From a checkpoint of a small transformer trained on Wikipedia.
Architecture: RMSNorm before each block, rotary positions.
Each number is 500 + 25 x the weight over its row's rms, rounded and kept within 0 to 999. Layers, rows and columns count from 0. Numbers have three digits each. The size before them is the row's rms in percent of the matrix's.

# layer 7 MLP gate, 320x128, rms 0.194, rows 224-260, columns 0-127
096:519524518435498484531487505480529496502525459507507489516466534518518484476508505496515457471483555485533469473506513507512516470541489514521522488526522472448465436501478539515513517493513475450546521485496458523464494478539496469488453468490475505493522499476502510496510479500499492456493545451472517500490486510492476532434477477478485489510498494480510510521519505510465465510499
101:524493498519485531512501560520499492486494494500507534511517502508485487528498472494491481528545517557532516484514489517504517490472519486444538489525538491503522533464515527511506496523512481500498513547499502533561533500532513532506480495534517508469493526484458521494519491502543505515464470501483520521598503487510529490460485487461483557488514524514458504485518528492460515504487
091:516509484502406486512512497475488499482521471494478505488509518475528500489429490480510469520509503465528480479535511516482461504520517502495457486457499500486520523488477495510477497546508490507456512543545533510533507521478515490498481491461511470564498485533513472505518504481521479416500528493503497466473472481457483549526530494481496490477493532506480500479506508506507518484472
114:511486502506465496518532467507537520464488493506494516503430497508461463434517506502504510538502492526497486506475505474509524482498533490517520482499483499519509431484471417500527516495518476439496523485498503534477489464517488455504523510522464468508496542502436469478494487481481493508496492496530548494505558524488501489480510499519525468469515523484484514487504519520464496521493
099:507508494516481491508421512509451502500506484501561512495418530477481513486499496507475507520515519506512448489480521493467535485511513480513542488517492518481446487511504460497494524498491508453487521516482495468486462500528485488552512480489483465518454464450497513478486451515492453480469507512483492492518520496522544474515494503503504483497502557538456510502476495528483491518489
103:540483510490526489530483466532530501483498508466491467491507495444493485504495501489490519489553529495521522523474502525543500526486524494523490504548562505483456470514514486483524547506544523508540513556517507491508543502480502509498517496501474484477478532491499481467459472531550538472484526503514465527522488522521501480511515455480528520476494473504503487478445534481505479444495
103:545533491487488459468501495570535462505492448482472503478493492513497534543449522457503491533494479500533497477537543504543500549481497526514474498495502500473532490519487502481476512503501508516574535495469504527462536509478542514468488494466475472502509470492528473504507509518480533499470474496517502505491493555517509523498491511484472477467523497542486519520471490476527508521481
103:490503503492511461539518537558488498479554474509501483488490483514479505512502503514508492543501489470543528465489500512496496478515482430519524435532506494457504481504477480501530502559519508493521524478481474538482476499514492542499452478499470483508519506484509468512474522475509483474494472515562490529465477514513498532477488516509471461508466502533493492531494527500539524467551
096:515517510535502510500526510532518527473510470492505476439483487455474480537476482496487491530530512472487469503476513552496493504479468505542464492488517479494492476488521564502497520492523543517470542544510502506535521502494545468505527513490484468518500462519505499469509472511521544512530490534522503523511515513558500498489485502506495501472505498524425559510487484564503498522496
103:522530484469451541518485509500516482503522464499490516523514468498473504505461436501523482503474509511491468561490487514464465539479483485502487514468533511535481491485501507461510478504519465484487514531540507542470505519504484524523486494534504460498482510484495492480454509540512534480516476481524518510542500494500518445509455541489518501484497514533555553491528489443517515478512
102:503489511523496457547470458490471505516471501511499517481500507467475503485500504500569530501526497475458488489500484544494453515527498515503543469504527532457490458509523510490562486547474523512506506508490460509494547492513500481491486449484481495501452490501503516509458506554513487480496514478494465537516488544499499517466499469540472496509464491513447524524449506484496511476522
098:517492468493472522493501507475467524501486516467493504452524503493488479473493446497511482479525504455481529449508443534468489483473507441507499481493505453494454515495500518480530500508518495470501462553473476502491518491495519501517490523537502511529562489533489474499499504527478498481512501512582526500517530539493524434511487518514492522485521486545520501480532521479511531502513
092:500532534479441471490535506491529461464499473512523519493500557449508507527524480523484514533527503489524481448528512512488545470488578512527502521514522475525489509496494484451486526491513477486483495503469496521535484492500539473490444496463522482453506513508509484459497482515515534479502515471518533516522500503464532482487509503483500534487476486466514523455510482511500529537482
105:494501461511467527540508490507503512442524473531533516511475548521507497508475481476516460522506543531537498501517508496465514490506506461511516446508450500500533500468522500515523527494499505487484518494539540513476476481514483485521452487490490468481534502512511520453515484481502532458481467505485488479461522503484564454461505512512541472510508544488512459465499505470522529510463
105:513522478482503502539485465536529472488503479502502516464481511499472491495501466479541464500517488490508463487518483525499457488494490502544508459495585499466491450464504506481517486502485504509517491525499481458445539510525500517523515509490487449510496480479490502472495518532473488520484489512508516493461478535491547482432518513527457463507535506540512514492465485471547520504471
105:497483504417521482494483499525520530489511470525516470525446499465496487490506506491481511501496501519540507525521495489487526484522530534506487482490521532522497462524462516496484526489565477500531533502560486501511525495456517493503537514488451515510471498477508508512500465472506533520495467484457477540506503488562502540503516502473526479481501540529466491516449477472505476539489
113:513533537502493483519484477525495487502520479514478513482489539514449515479525467492534458526524535480476491498521552552457479542444541486471509482528517470470507506499473524479524503508500531497524518547461453499479483501521502483523448465507519489475507480510506460504493516532496548481494546526563535512484506528492500495485543525510505517515495498484481518507515493495506452524511
103:516481484550486519535499459524500477484520533563480519504491527498481473531504491542506501537458511497550493497499507485502492532500517511503455497529498481512498461464510467481502562475491490526473503484479521538521519514561513482513454487513508447535537511511490488469498517482488512489447535492462526539484483499520536482484515504469454526541479522515482529464497498475491490499489
108:508516521520518469524537467588501462508481463542522520469516508479494482527483477480508564523533491479489486481514539480526496512519535514500524522501531534473471509480486511445519475499511480511534493537480499497475503482487542475544485475485496524521478515512451494483457463499503475474479498486545464538526455510500506466509496502505509489516474558479484507501490490492485472485509
099:552529531468462491505491503523477533550451468505521549493540519475493467508504454508502485530526529505496518479490547467525512515506530520512523471483515458471491541482492514534500544494500493433547499504531493486497496488486505492513480473528516522501482458517493461508504545534496510466492552470490511530474511518487518457527528501508472523506523485539491505473482484524466486512512
103:463478510532474530503456484518504499497483502493479492498436542549473502527491500494495486557499490518509477516459468509489548524506537495517538484485524506469505477503518448501486463477551492464481526553500501502491531495520480504536530479528524441496539486500494490477484463514531510506502539500498508456503494493464490488489497520501524499520533478538505492545470479460497557501505
105:547525519508502512475476463539533494484505467510507475490472547508460509533473480488538490507506496521489514437506510482505515521539511490492500464467531508440513443498515487509498494476508499471514507531537526483487516475499479501497503538515472486485535514501499518503508502527514480510505522495484488485517538530554507504467480525539529528448518568493492494549479445541474487524511
104:511450553515484488521522497521448535547551486531498484512477512522468505470525501512505489510497512467490536514486466516518556487473523520511526499536517463472533488521518484504561499544543481477524522492500447539464506475509469530524491515515494479506493484476533509498464457489520483524481492491493522517500501508509480477503503522507503544502507542493484493499526498445504477490566
090:511485507527472519512519500487461508458492582505475510463501459541450478516500498492499459545497506465528502438494495471460492520509533487542524470514512548455505552485512545520503545456465489491499522504507483543519513495510493499506443521502490523509495495492516516510510486509481501504492468507511519494502523474516497513509493513468458505497515491494480506523476499463452516558526
097:498536500515501476530505486512469488506463511475474538507512537500476531488519508489558488516513494508511523524455471512491517502499514500528488482486505495542521482488524495491533491500501506484503502538501485539514517518500532477512492495520489493520446457435567538473466475503487542502502489492473443466550471522463557505501514506526466498557510489518447467489481474523478490487512
096:520505466497506519536475507493549507491500489518478527502472526456504482520471506501498472490512526508492497499461509519483475456500508494551568480456558478469502473457469507466507552499501491519502517530483495504528466493506501445510504499543463480523510501500516500486476511541531542511499502482489499468519462489467528492528478514532445490473498528523511449510484469477463503508454
106:485490526476468502513511472502486535475481483485503531482499521473487507508505443538519502511507566498490453499480474501497515529560539506503505538488489543477490497514518512435510489491472494473495507519502500516503534459502472455484479487525529490469480527462500517474469486504560481482496491486469516514502518513547529463511465536511515518502496539535490474474522435511485453516490
101:525531471477481501503494537522483501498518479564494482506509515541517474459496479491489467512507525470546502513525516491505528527515506517503530513505482479513497488486492473470491502576526534477515508509491522529497491506534492502498482517513501481452546484513457464490517464517518503524452461514476545471435494536474552478483517508473521442511520506517509503483520473456482479535507
093:498514512463469511579481508518474430491498517516496493512482503454536582464499490473556516556529511502506518517510498496504463511520489500552455498537500464517530512474518491522509523505526490530494529525542500507497505487482510497528491522542510481459514544470502502477520510495468535472485508503495527474471494528495511524486527500481530488500519497493448484476496479469501510490494
095:501521468505466511503480486508536475503487529500495535461461514466471513495560506501534523526520510489482437539482510511540503478495473474531486500531490500457445513498463486493505492508507490455488461517523511506533495504544523481510501493470469497505565488508503510497455539478489482443529499484517490518523525471516517516464530535533509506489467516537529494493461521536508530529504
105:509528536465460484516477470492507513515548508465511453492450494523498452493509496531518494496525485481455511484506487485517545464492541492586502470470502520489487502446500488500516504506513503529506501491480471481478520485472502487493501450551486505517521522469543517496475503486482526509495528535495460530464467489518490489480497473491481497502546533523493507540526510447543527493510
103:527491528490510464524507451558485535483497499517509500476497504486480541516539535485478501540537477499481466512531513511468503486522497520509510463505500501483501523459460508508562520511547475528528510457527512505503488467460525534479541472544499503472537523494473481486537514505479507448507493485506495490501480538510474499493491470453551454478511486523521479523483525524509469515533
101:477519488457492486501446488506479490516504499503512490504508501484512450551471510482470460492486480463527487491495527543516530514501526525482477489536509515488506501524507490484487560539494485479513496483569496502545517468537478514534454472476490482474513486510449472467477482479488520485525525504459517532491467473468468483467556469493459532494500529526501500501483497477475454483507
097:516466498492500466516484500507466490501487473484539541511498508498582441554444514499550485510506498490534457470468509503516534498516531553501488496470491471490487501491528467428521536514537534502517510498534475496508540507470515518499506483498487500491497493508505484492498439449531521458494520510494510505487499526502469498513530512503543483509514492497525489470504479472495477499539
112:514471502512489472524474495526532525484475523514544541474485519471492538484468490489556483538578530487526475516467522515496538502485489488531525523503542517465529504499517504524516500484518459470523488534494496547508530500505468474524471492467506510507536526504480460486490485518509484527515482514519505540543537479528461478474491547491499499516491485512491510498511526438450512488507
104:503503580473452498489523475492524498519487469491473482469506532470504491492454459481483440501452498502488484533491475478476512508545535525532467440498504455495463520484496543483506508522488476510504482468504478500504497493510478516483544495489462467516506513515507542482527512465498523475467492489531492490519466500491467541482515487476480535498556506507450485464495489526513508511485
100:511526489437464493527472516531491446505484485519510484513481502486455548522538501488511494512492506508509506454507518479470498463516504485537506493508541482487500460474527503473541501487497516427539489563483496522495506483506488458510445482550504469460507555517475503500528520484466478430485491500500514499491492524494485494527528536490530512524485495500482494497509478461501520489510
# layer 7 MLP up, 320x128, rms 0.194, rows 224-259, columns 0-127
091:489480503444482523501469501542500478500467520483495485472503479461522528513475509508517537529504464497474528527480493503519527512455482477491461511519466473506543499501492509449480482489498491489556463480527532476534549500451468506487515535503505443470502532519466511477505517467467492530504465497513519527489530477516522466532507519531544496501513523492513517442502471465506484484469
101:440478476509485509507494512490482516477491477494499517555478526528506458448533497462508471517515515522490486479477509535492512517518545458475492512508478478533488507494498485538499498470493513500466479491472498539507463466485483553489504467515516498494492459481467518495450492522496570483487539489481503488522487482544508535459481474495446447541489510520500491541494489490464475483483
087:505470537505526519518496529490507525459451473483457510524530508491463482505469499479523527482510505472504484515538459537518494515526474498539508532480504540510494493557488478497503492481482537503481487448506559514487497572487512485492485494509464496547521486486502485532502495526521478496515491489530538513476487511503528485551536513500476477520529519518545498463459545496453491526499
108:513469545520513460492509498510497511542499487502497491554480477484493474488493478487518504502509513493480523501459483486486525522502532499551499496499519537490519469527434447525530536474505463512512532502534527518505509513473469475485496490497483462493509513486444492476465453473501480501515543487532537469496519537478505529457523505488515503456509516484559446491519511479474502451523
095:521496467500498461470515509502487541477495496481518513480470513480489517489460489498477497491492479509496440487504475531533509491522512501521551499458497505524491518515521528532470522519468563506500481527491531475489489481501454532465490491525506492517459457442520534512457483515505476515506536511513482459503531476531557522501500496496501442456475499553463498466523488542505516489504
099:504461463508499558488460506498495545513493490466479492527473518476486557510492510532477466502499523484496489486460466559547495460519491451507500503553494503538527500519521492466522544556492507531503499496542473497507506478459515530498506479532491486539526500462485483492481464490510479451464499479486482486509486489495500497532508481520535488454512517510475465537489466482517511488480
097:486462504500505496547464498472460522486527527495434532512491538443526520484517514452498541513492500513513484539505473512557504442512508507479501492492527473460497499499514455505495481493535477536484496494517484509498479468494482522476469507492519494464468520456487495496524489514518461470529460527482514495499518487516451507490535484512542520506508472498512490495549504538541513533549
102:507469506482482486544497485493505490470482511476488479544487533479531530488504503519513500484521516521510468509481488494498485506515519463563503501468519492532510514496541474515512540505504493530489533492500521504496495488494537476443501454525497506501492575519502499458536494521509505509515534507499508531543452476494488601468470472512457477491534509480487517540519515488548511486497
097:550465501498498477507494480487524498480461493455461512542545460517462499491467509503514507492488496479494532487551568469486533472542487478489498511499556437495518482484523504546489482532508488460547503487497505490521505487506487491491466496501492513504490495500533476514557494508465496525492493481501531495501502529470487475481543459503493537531524483541503483456474498494518469531469
104:525475480512502491493479459484524474518489523472516450505520510527531519524458521511503506500471512519500490475472505501511477505461546525519508517469536483553515478484509481464492483451527507493484487488475536490544521489508465536556474465453489489507519564491475521505512479510504488482454515518504498441548516487465470508483535500534504488493536546502481496512493541484492490528462
099:540504485509524480542480525480488502514566511454508469512460504533518502512482493507483481499517485498486472480461525495552473457491521549498498484519427504472527472443487445512484547528525492541492508491523516476505477500471496505492520492494458483482510516460514484459478467519497499478452478483518502512499530487517441503529493490519496520514476479505513477524492524468513474472523
097:521459457491495521529492491495526484505495447439482510506511522523492507429479537483475519515510490489529543474500518522519501531521550513551494475527485490453495485484506496518491478458513487499492479486535485483514531515478446542518468517483489493462525505521443480507494487483525475437481514502480496539492528487516522491523542474481495525520509501506511478501531499445510511530483
095:512450557501460515469502492485507518536474491461513543542535482490502489513508520516495540470484503520460504475523512451477513469526500516507575488473491497499500513460466494540531483487500514499500492494511503569514456491510530482465485450533544514503495487511535510493461529485515517486517504463507458542485491515479489538494497471447508510500513492467522501480482504500484530473497
098:453520476538491470504509472500495529502516482525507484456517535517475524565476504541527420511506551508518514500496506489477507489514506507468521511543464490552533504491508497499513510496467505480504527544514514488490491534466533513509498514467464490509467484493541513513491515455514508446498491496518513499471495496475550483483511474510525443494521499466506515462489485522533463528468
107:503522528456499472514538485479503527506487454496492457485521486516487459507503487529509539482455486499468523517525513513500516447485509493480486499509555502534430479475496526499506473522485506509538488489457514524510522526464527537512507511519465525485513478516503475535490494470506524472499512493528502454539526509554487464469468482457488484485447496513510469548464512500538502480511
098:515502527505497481481508529470500498531492493503471508513472495472485510498473471492497528472505533488490552466460510496551471469508497465529501492452526520519473459527551505547494511459508522498418520558507473473509519479490550519529468463483514463496513498493502512499495519451514530516462483495486470481531502499530507495542526465494500505480498511467450507494502463478524481498513
115:482537442515505482487500504498499489485460484482499524472488527480484486496500520482523537508499505526501514484482534480499477536461493491471543473471502514542514498522498471456523471502461509477482495567492488482490434484508532495522474490501496495468483573484477511493484514488468521469499482506505474525574513484467462510531542475542501520473496513496499558542514507503480492506527
103:503494509511502497502530473486495497525466501518463501489518468529499487508492500485508528495523507482500496518463463519554487524452486520521519511485479483497517503538493520505506455460528518462497552511478540527482490519495504489550568529477466474495502492489471480492547442517504472530515484491504534487541490500459512485464511471555480521528540529444522494542494516516475466503520
115:496501473518514522535475524553517481494484468545506477499514518493468496514474478505507465494532509488456518503452497541460494500529531463484499482495526479515484525522543487556494494474512480472499559513499493494488473566529511518492509511511505489517495472480553496473526508556530527557554491528505513493514537537500513500461487496496517538483519480498494518464468472482523518486518
100:502475495474546484519493498510502484492529534493497500494463485531494534511489514543517502464497477477480466487519457513495490518504449517471460535540535492474535454511468513478536486505523567554540512492498481538489529509524539494510469494491497470487522512446515523492480447487481523509500498481532462514502475502530472519471505495511518437484478528508464503553511513489487491491520
104:485511464516485445495503528520491496482511504490513537511466514493485534512497477503508508526528489514495464504509518497497483508496514471506565497503533534489536510481475490458527503521510481559497564524476500479492498525426585494482499527540490450516486526497524462476508526501493505500514491525509498500492463518499539476522503557489490494512520507531502510516465478539550534512516
104:493495500534471517524463446520525487486465474452495506478515535471540482516478495523496507532492499517478484507549461470504496527490461505496526524514527414513479509499497513521521518517487513509504540471460512470508509473525540476521512491447522502547477503531492483479499549489504541491521514480486536478515500507500547513495521468490493508469477472528490510464487515519525485565502
105:526483540531519479501525519503528487442455518520497482470526500491507514525480464467495481455504509551466517476495485497490530523545521487543530474457503473556502515514501535454479523491494533562482504465512542470536541509518496514525495495482517533498512527488495503461532486483510514498496464534497473495541497486494540493453469510495503500498526484523476461473500485489502529492470
084:542491491507501537483480571514473486456507511506515494476513452479503474506511511496464481525480516514486522473479524466455498500501470517509520521504510486523513487452496527505486541524495528477504507472528542507523489520483494535491479492493527505495471534468505476502559488439465483479520475521526472501453499486500504535492537486487524464456505446471513564468477492492497510539486
098:493540519502508523499499455480521547528527527486480465552498510515486459514503509506482488504524452510563504529506487529530513503537510461519525523518429519518467508494526502515497486501490496544491518520458489547544463484520466492487508522488500501495481512535520531512492530512513487493471474532451500492545451455509512509503507505495528543502497488493509479541506544501475539519475
092:448484510494494460496505448521500489491495525498519446487479457535488460490547499502519546527513510453507488543492463502522526534558502478476497478487518469450485519518478465551490491499498444454490543518527532520493516542546508486501532492474503494515496535464436532478531466494497499491505488483528480503501495520502480485506486521483487498501504481513512519498478496497470484477525
101:447498518494559502525501526502505492506487483475517514512482477483493503504548483438532517476498490507492505485511533492495471428450493485517516517485480504496485515469487451513499511515520470498523503529475480454459520485451519443490462505513496560526508478476470471530528546523506499504496501505506515517504522464529492523499516512473482507526486459498541564515515482476505508457506
096:524479498491532520466512546504478522478513470494487485479513493493511521515481460523508492478473539516505515472474532475480521543498504469488462498532499528526497496459471552470490471538446493458541501518491509528508494517543567497479514523481499515458505476488529446523469504496482545512485477490476526510503524518507501469456469495481490456506528501502536523535503492510440506472500
093:499471515501498479507490477489499513523465494509476486516483472532467477537490525510451524463463481468478502520482491508528510534535516454485514527471553512481452490542495517541484490507489501452500503450497486517471538497515463503459479539473490496513460466477519502514522497521480475536529482477467486518497513496511482495545500515479487440472448471479484557517507493476506526465508
092:486469485489499486504522492489472510497498511512509496544530533456492489502511474474532508484517557524516524468481471522515513502506512481500532497508482525539532505505514488487485527538521537539486507518511533502520521526450472502569466521508522504502552544526439496501539520506495488461485521488454485496488485518473472477488465474503543452442509483487481493503520479467486504446514
093:476492469516503519512518477517469472497494521521510533554542496481527448493548475504534508522469478509509484517458510490506523512518476528496461506503500497472482468519549488462508511535520454509482499543524487520520487469518548488471443508446518518510506517524510515477527532491464485489519535512506458530476471557489491498525486479570500479528509505487500518477527485502508528478489
106:500527502495523461509478541514501530509498448446478535484481521509456524543487518489523438490507519541508448480493546540492498481497460516490486519543467498509484439522524530523504450508457467510503519506485488500506509549495472522507491487456490503537488459540504487488484494490495460498488501479496497496464519499463495538529473519489485487490506525501515485461501511504457460478493
096:527487479518521536511498489476475552490505520512516490471471531461490486535475553481509490488508534485482535527484471511526517520469478502426511479515474521507473494522524497494531509476510461469507502474517539497494501493509490447477503515484512506545521489507466505517487494524529514486513494480557465529483532517503536503506457460519522507452494495522486553505493526554536523471454
098:474523521502496474515502484527470462477539512498516476495476489521494483509497488540505487519467467489519478511469466517492511477488502464464487468452514475467467486523538495510462526466436483484486510548486468497466506513478529496487504484519482459488530466516538527474521516490522489502557522498505511506535457533511546496508505521523496509505464467499493453505536451452549521489491
115:451513520509473518505460505476509513492500515454487462476500521482493503484492496516447537488487498459538522440487479515580480499535467509528514483490497489487466530496509514523511513524510470503477500474510523465490514535514494516511544530504500513453553516497483471517518467523509540453500489527483508493492502483507486475510510475477503482527504446524502504477459547492491550477449
104:521515509505465533475490503485474553499467478502507500473520497547521539508516502491483464508501486501520495522479505541476518519462525512458438514535503454522495536508540474478480475543480531528498475500511472476515491460482469489472504508540516502480440518493473505483458490508514500499499549515538471509529513505471474551492496506496500485476516502533478487529541489517444455518473
# layer 7 MLP down (transposed), 320x128, rms 0.19, rows 224-259, columns 0-127
094:479501499480456523531494493581493533509508530548492533525522526517520470466529480459525502620517534502482491460484478481511486540475505486505513484498484497496486511515497519499505502523496489469471543534519477505495512456514515477502505515491495519466498481489492510453468491488541505522482521484515507470545511517465526483515503509490477517510500490478495488531513510562493509513501
104:526494488513501519481486527518512457492517466478485506495501504478514515480493509472526458493532486554509538487499478488490502517486533536444531502504467517511538470490485480483542533504462473537487514530494513506517494523483494475476535544491526510507523481510474510475530505478513516514459497500456473530524506476513517517494537541548484543455530492450472486494464556485442536508483
091:458540522507507490484492461499502512502452562508478454509506489524549475468532483511518500528506527522510501494520477468460516530493483499525465538502492492537502537500456486509543490479490585514484529497515478454526484456486513525500541527481494524505487551488479472517480469503506492489510531482521468489500518513501512497485492485480502481483504497430476505495492497537489497480553
107:488489491496499456474536462411506499523489508507482487555538473510472512535499485482490469458518523457465494497496491519506487471508503505529463496467543522500561479505469496489477509464524496537502460491487524490494492511533511455483495501500504534510468483485485525487465508496531527498507501489486538492485525569436506449473519506503498483509530502489514505493508540515526491467492
095:491488478500505562503478483528519483486458488463479506561516502504512499487491466481471503553471527547502537530506484514494531492467510528501506510490528521496527528480512474511497489480479545501453463505492498483520514533503493564486505465499534481446555507501495494502487483471510485488485522449504521512483534483519512534505488544469489516564535516513515498489533520488527493445489
099:509533515468518530540523511450525487495495494507476481487540494505510489484459499519475500460500508525496515543487489539494474503457528551532503527482469481525495472485468505504509500503493522504488543479495487507510500522494500511457501466492520554527452482567497472492494513505492497491495517471550515478538568554505491483504483501501494541463516531503536464505496487511453520527545
095:489523509456468515467511531486516469548554531527498527477539498496469493515474501498473489488487522551531484520536521519523484548523504508491495498538460509492500502483523515527485480459482512454493489546515491497493502457487473495512552474478518509503508506564519503523557508517490498464494542469499496515485541540499486496507487478534498488477502489481527537469508524556500497523449
105:476528505515506498532534477476474510509465510477501495495504503487500503518501522533488478544459501476478511526464509538507507544486508519483510523519480473506494478475470518533500482524520503546513511487472515519443569520515504543506485484470494445518489475495518481575521492438492504546532543521521511482530487462475481491464505506493476525481494520502475454504499479508504560493518
098:483514475514455499509459446488494497514483490463511530525504499512510481505509507488539510442560480496473482500490471481494473503549444473474486528527518532469492528561509504541519514490473519484514466469491478533518481482506517522549481551463521548511487522468496542460490496480465515507489498491518481528509471533498466503471508510511506472470494506534461517521521500497496484465517
100:507513494475479514478559550488493526464500518446461497499479540461483463550514515498533497510526478501490512474510483505489496514487494499502497457439502537506472497508482458528503509471484472492500526494545501548552489495487496457487487481515483524514521487508523494476535490482516488488498482478535460574537477510507491483508462516491485498532487501458501497450488495543455472508501
099:499537515497522539510516468513491470512462489484523534516495513478526481487555500505511500533501545476481481538497445480477499490471505484507482527557511492522514519538505510526472501513499494541498452547504509526474551503477532508468496517519528475506514495503451486533446537503463508473454498509482519460498475495516471513537522502509486476511479514457495519441456477507496474504476
098:515497482497521532481581506541492520508491555505523492471507499444529498523499499486513494499525486526440493501488508496466496479449508468493520482499497508534421532493504517513507542531470533500470485522456509534502459539531503488519475525527464509557531505523504498511464526487516531498503511487512495517531522477509521507480504505547499532469482496503494501490510487480542529491533
098:523494480501474560512548539477507547479503511551479494552511494504534511488486507509526472502510481504475521502522470479424453542500514506522525534495440474497529506509477552463506482507514504549475505513495500509531515509535510495509520512517507568494466538523471454483498490480493506482471497518504495499534519483534522500491474503480505458487503487477482490468512515510464462500500
096:466531502533509472475523464490459502498516469450505480555485514522495501482484536489518537518507515487500472513514482530500500485491533524494466500495477487488511490469503505528477523466473525507455500491485486548492499510440499502450508479482484489533491497516525527464458515494480552464513522479530481485478505475535516511475503488471461485447483534476506531521533537472498516423499
106:500533511513540506446494490534504492531469495533494508516509515519529499486518526493510545489520484478504525519484493499439527486503510534510515504500512559494474508506492491518514520511521487524551517435553550520559512466520446456526540484494469501534517514516533475498491529493502527493507433506510508531501509524499495490491513472512508515478509530483474464515495492488542457466516
096:505498487490501479522483514475467499460473456463514503542496463520486484490466498526464511478479480502506462537487518513543518507475496527539479467488506490512512483460483440471462510495521459500500484474526494484544503525489475569453495481511491475506466470477510535481497517513502532474465526482501501517519525471468491500495486576513502499535511473522531463486466472472526494517474
113:490509487472538525507520500514507481438497460478469467531503504502525523553528491494520527482447465504502470521484507504481470532530512475502492502467491513431501478512533494505506522457468506446511534513522513491511475488517520506505476521504507507485476514476495521565526544492471526485534501448456464498501525505464485521534518512526488486517482473541493544493464517518526482477507
104:522490486526477496473515461541523491475487489480533490503537555461455460440472491489498530523480482508559521507494481490500506467493466513471518490527505522467469446471506517492472514474515478507531515496515507503484513544499490529485506476527549510532534463489481516524520522498498551464496531482502499529495490498488542536474491495508503479529496511522489537534522550460538530503499
107:493490498501451515477453544449506523445542512468485536539495506486505509506496490464505497518452470523536463519515490469464537544447473480531476495464472490471534498475480538510499498495488518515492489513523511495525522492477502493456481509507525466512509495440517498535476485471461552503489558488458538501477499486495481541504493505491492495490495486507486482537488514471491526512504
102:502523497489469499463479476529495479487497500514490542491420498497494516518533477490522507581477528517542513489514539498543491522488478456473508516496465483486495451508525501499483520492522446493514505481519494472488502493464534499525486506494507376502502510482491506514461522488498509500484511480477467509485483522520507475491497501509488494491490523505527482533490520532500491543468
106:494495504444480537488486529454522469493518494479481469477492480488545523472519474488478484444492503482499513468519516491443486502514536513503497507480490497514517442534475548517521529510523479469533481479508448514457504529453492497476506514474481611532527497459506509551504493496505507490494492495488507484487510527475476526487525508520507521500488519521500496533515504482495513486476
099:475506500522446490478465456487533507493484496487487469515480463511489460493459517493494526534502450520494460497484497486523534531490515482461478467452516529492479469519517474549495464535478511490477478496509477512468516491521492465525496517461501495461512505519516460477438557503556525514495485506515490468504525496496477481492492515505489535491450503542492557537496499508516515508473
108:524483510469533489467475519529516493510524485507524503480525521501526500412541514489511528513482554501482506525485480533526505473505470516498504484486479477499529505545495519515519504529498485478550551543477479525482471497471480526534498517502489574498518450513507445534493489482487516523491528530533500471470477481521519509480508513461491497508482516506478454494519468507545531503509
086:487534463480489526505462528496525496516446477464481539507511510549507465496511494516506520473494538546516514514488450511497479463523480483446494482490534515513506527515519506490519511524526505485514512482549524475524468486498538510525479537535507515436545483481527483503473472504505496513500549537473501490473494495482471494470558526467505518483479464517481517467531487525512502505453
100:536486542537493467502486506499509502540507535499476485504501488510466481466490496548479517586474490519507528483518494471476504513482464477506488478514501517521466455526505517485480496506467527471465499479479489477572527477466552492519490515490463469524510498506486537480521503508490518521504490554469491464481481502503533544516458490513529494461539487519537470488475475512527483518497
094:521482500498511512489528534523520498474476508502517496484502484451507502491490451546476449525491483489504495493455553515490474471480543507515496486477497474476495485486439483489534502516540499505511496491491490529448487498516498495475491533525500504508472520504491440519464490545494577439536471515499524534515494518510494502506434472517512503492513484538477488469513556504481484510502
103:489494535490528528512485481491514476503485534549504468507528508524564527518542443499516459472437492483515506468471541518467543474484490513475468533511475485478527483503462483470472553505529507497503475485471523487499500480508526478470494540507455498511526508523469499529497531500469485520517508499491488513507434478507533487499484502516496503479503464472503532502447515480477506466523
099:505505498500499539517505505466475511499517482490539486523516495530517475520510480498497503483481537518497459504467507542502500507524505491497431523480504461502567504450476500506498472532477488478499498464477494453548547496507506561477476486499504507464490491562502453516514494517463490532511460495472516493479517488491531566512496522488538477481467508503535490513481506451529500509464
097:481463465507452489499507463518548494523495535487486497467517512506474496486467508498487508509494471522525528473500497466492497489503540487496525491521498502509476426506474495520536479494486467520514482443503525492509528451449477453505479482518409462474495500488477484470526495501488511488500478534514487492470517531523496511539539466503499517494510504521512451543520477467536485485493
096:494529506497489526528523506538475521476478517528460512546496471496576478512492514479480522482521515464503476460469521483502473511511501498520531545494497510487484443513526495513518488507502549497497508519503463473450502499528444462513529521498506473490529488529532535463537485512509543474511495475488495534507472515496493509506566522519498481504511506548520472474536529463516462499501
100:521497527501481517490519486535466527474522481527483490486505494520499489541493480537492482541533496500475559504470467477535508507481553477548524472421453513443499490493510508488481538498455477504484502531523498532527537509518484502484487499507516457509495520485502474509512494501525512506484514525482459458472473496480493474544468515468490538465505496504530548463495512476467491519517
105:496474505482539493494478502507493446517493495542516494545548526533477461497467499529484529468513496520487510540509541492502494488494516514504485493489525517546552498494434484494552486492456478512519544515492535488481475450506451500513469508497489514479497505504518502454498522494495508499553424478509532506517537514494499523502445534529501511508475514476495488520508484481536475486515
098:481481488499494483489515509485494492467513494522497508473487491503495469461496501475497459533451529499478493512433481468518450504507492516508471521551479469516478536456452531526541527511514485512491444523513522511502522499466479533502511503533458531507510508451496498479504511476529528444479490517525531469524491512497486478510463482495527497518515473465514436455532466489529489498506
099:504519476497496486516517527526492467437516490511519511521470488525478512502548464497503541519511495514444461476481457480510545529516482482516507478467513489453485522508533492501500470520551544473524523533496481435490499501476489470519489475497463482476510489491494524508522527492511469504486479549499516507493450509502472499536502500515560533496440484512482472472516546484478474490500
121:487509514540491450506481497571503503510485532525522490485494497508452546518468508518471476589477495508522487455535489469488501500496525501498506465488520476495524536519528479466493507482491503484485527508481469449500530525506511491505547501475501438485489498513528537469474515495466484520479470545490490498476467490525464506525524526520465492494475452476508493477536495518490510491480
102:500489471471492543486535495435507438556546482479528475477521486470511489501497472465485521430448483501491491508488461474507462517531520492494507482508491534500491499495470521477481517470491507498531465490544535515518459518510505486505447502476505495552473473496470496469510527476502477468511531502514492492516527519492505464499512489504492498497452483461517511484497461477513531476538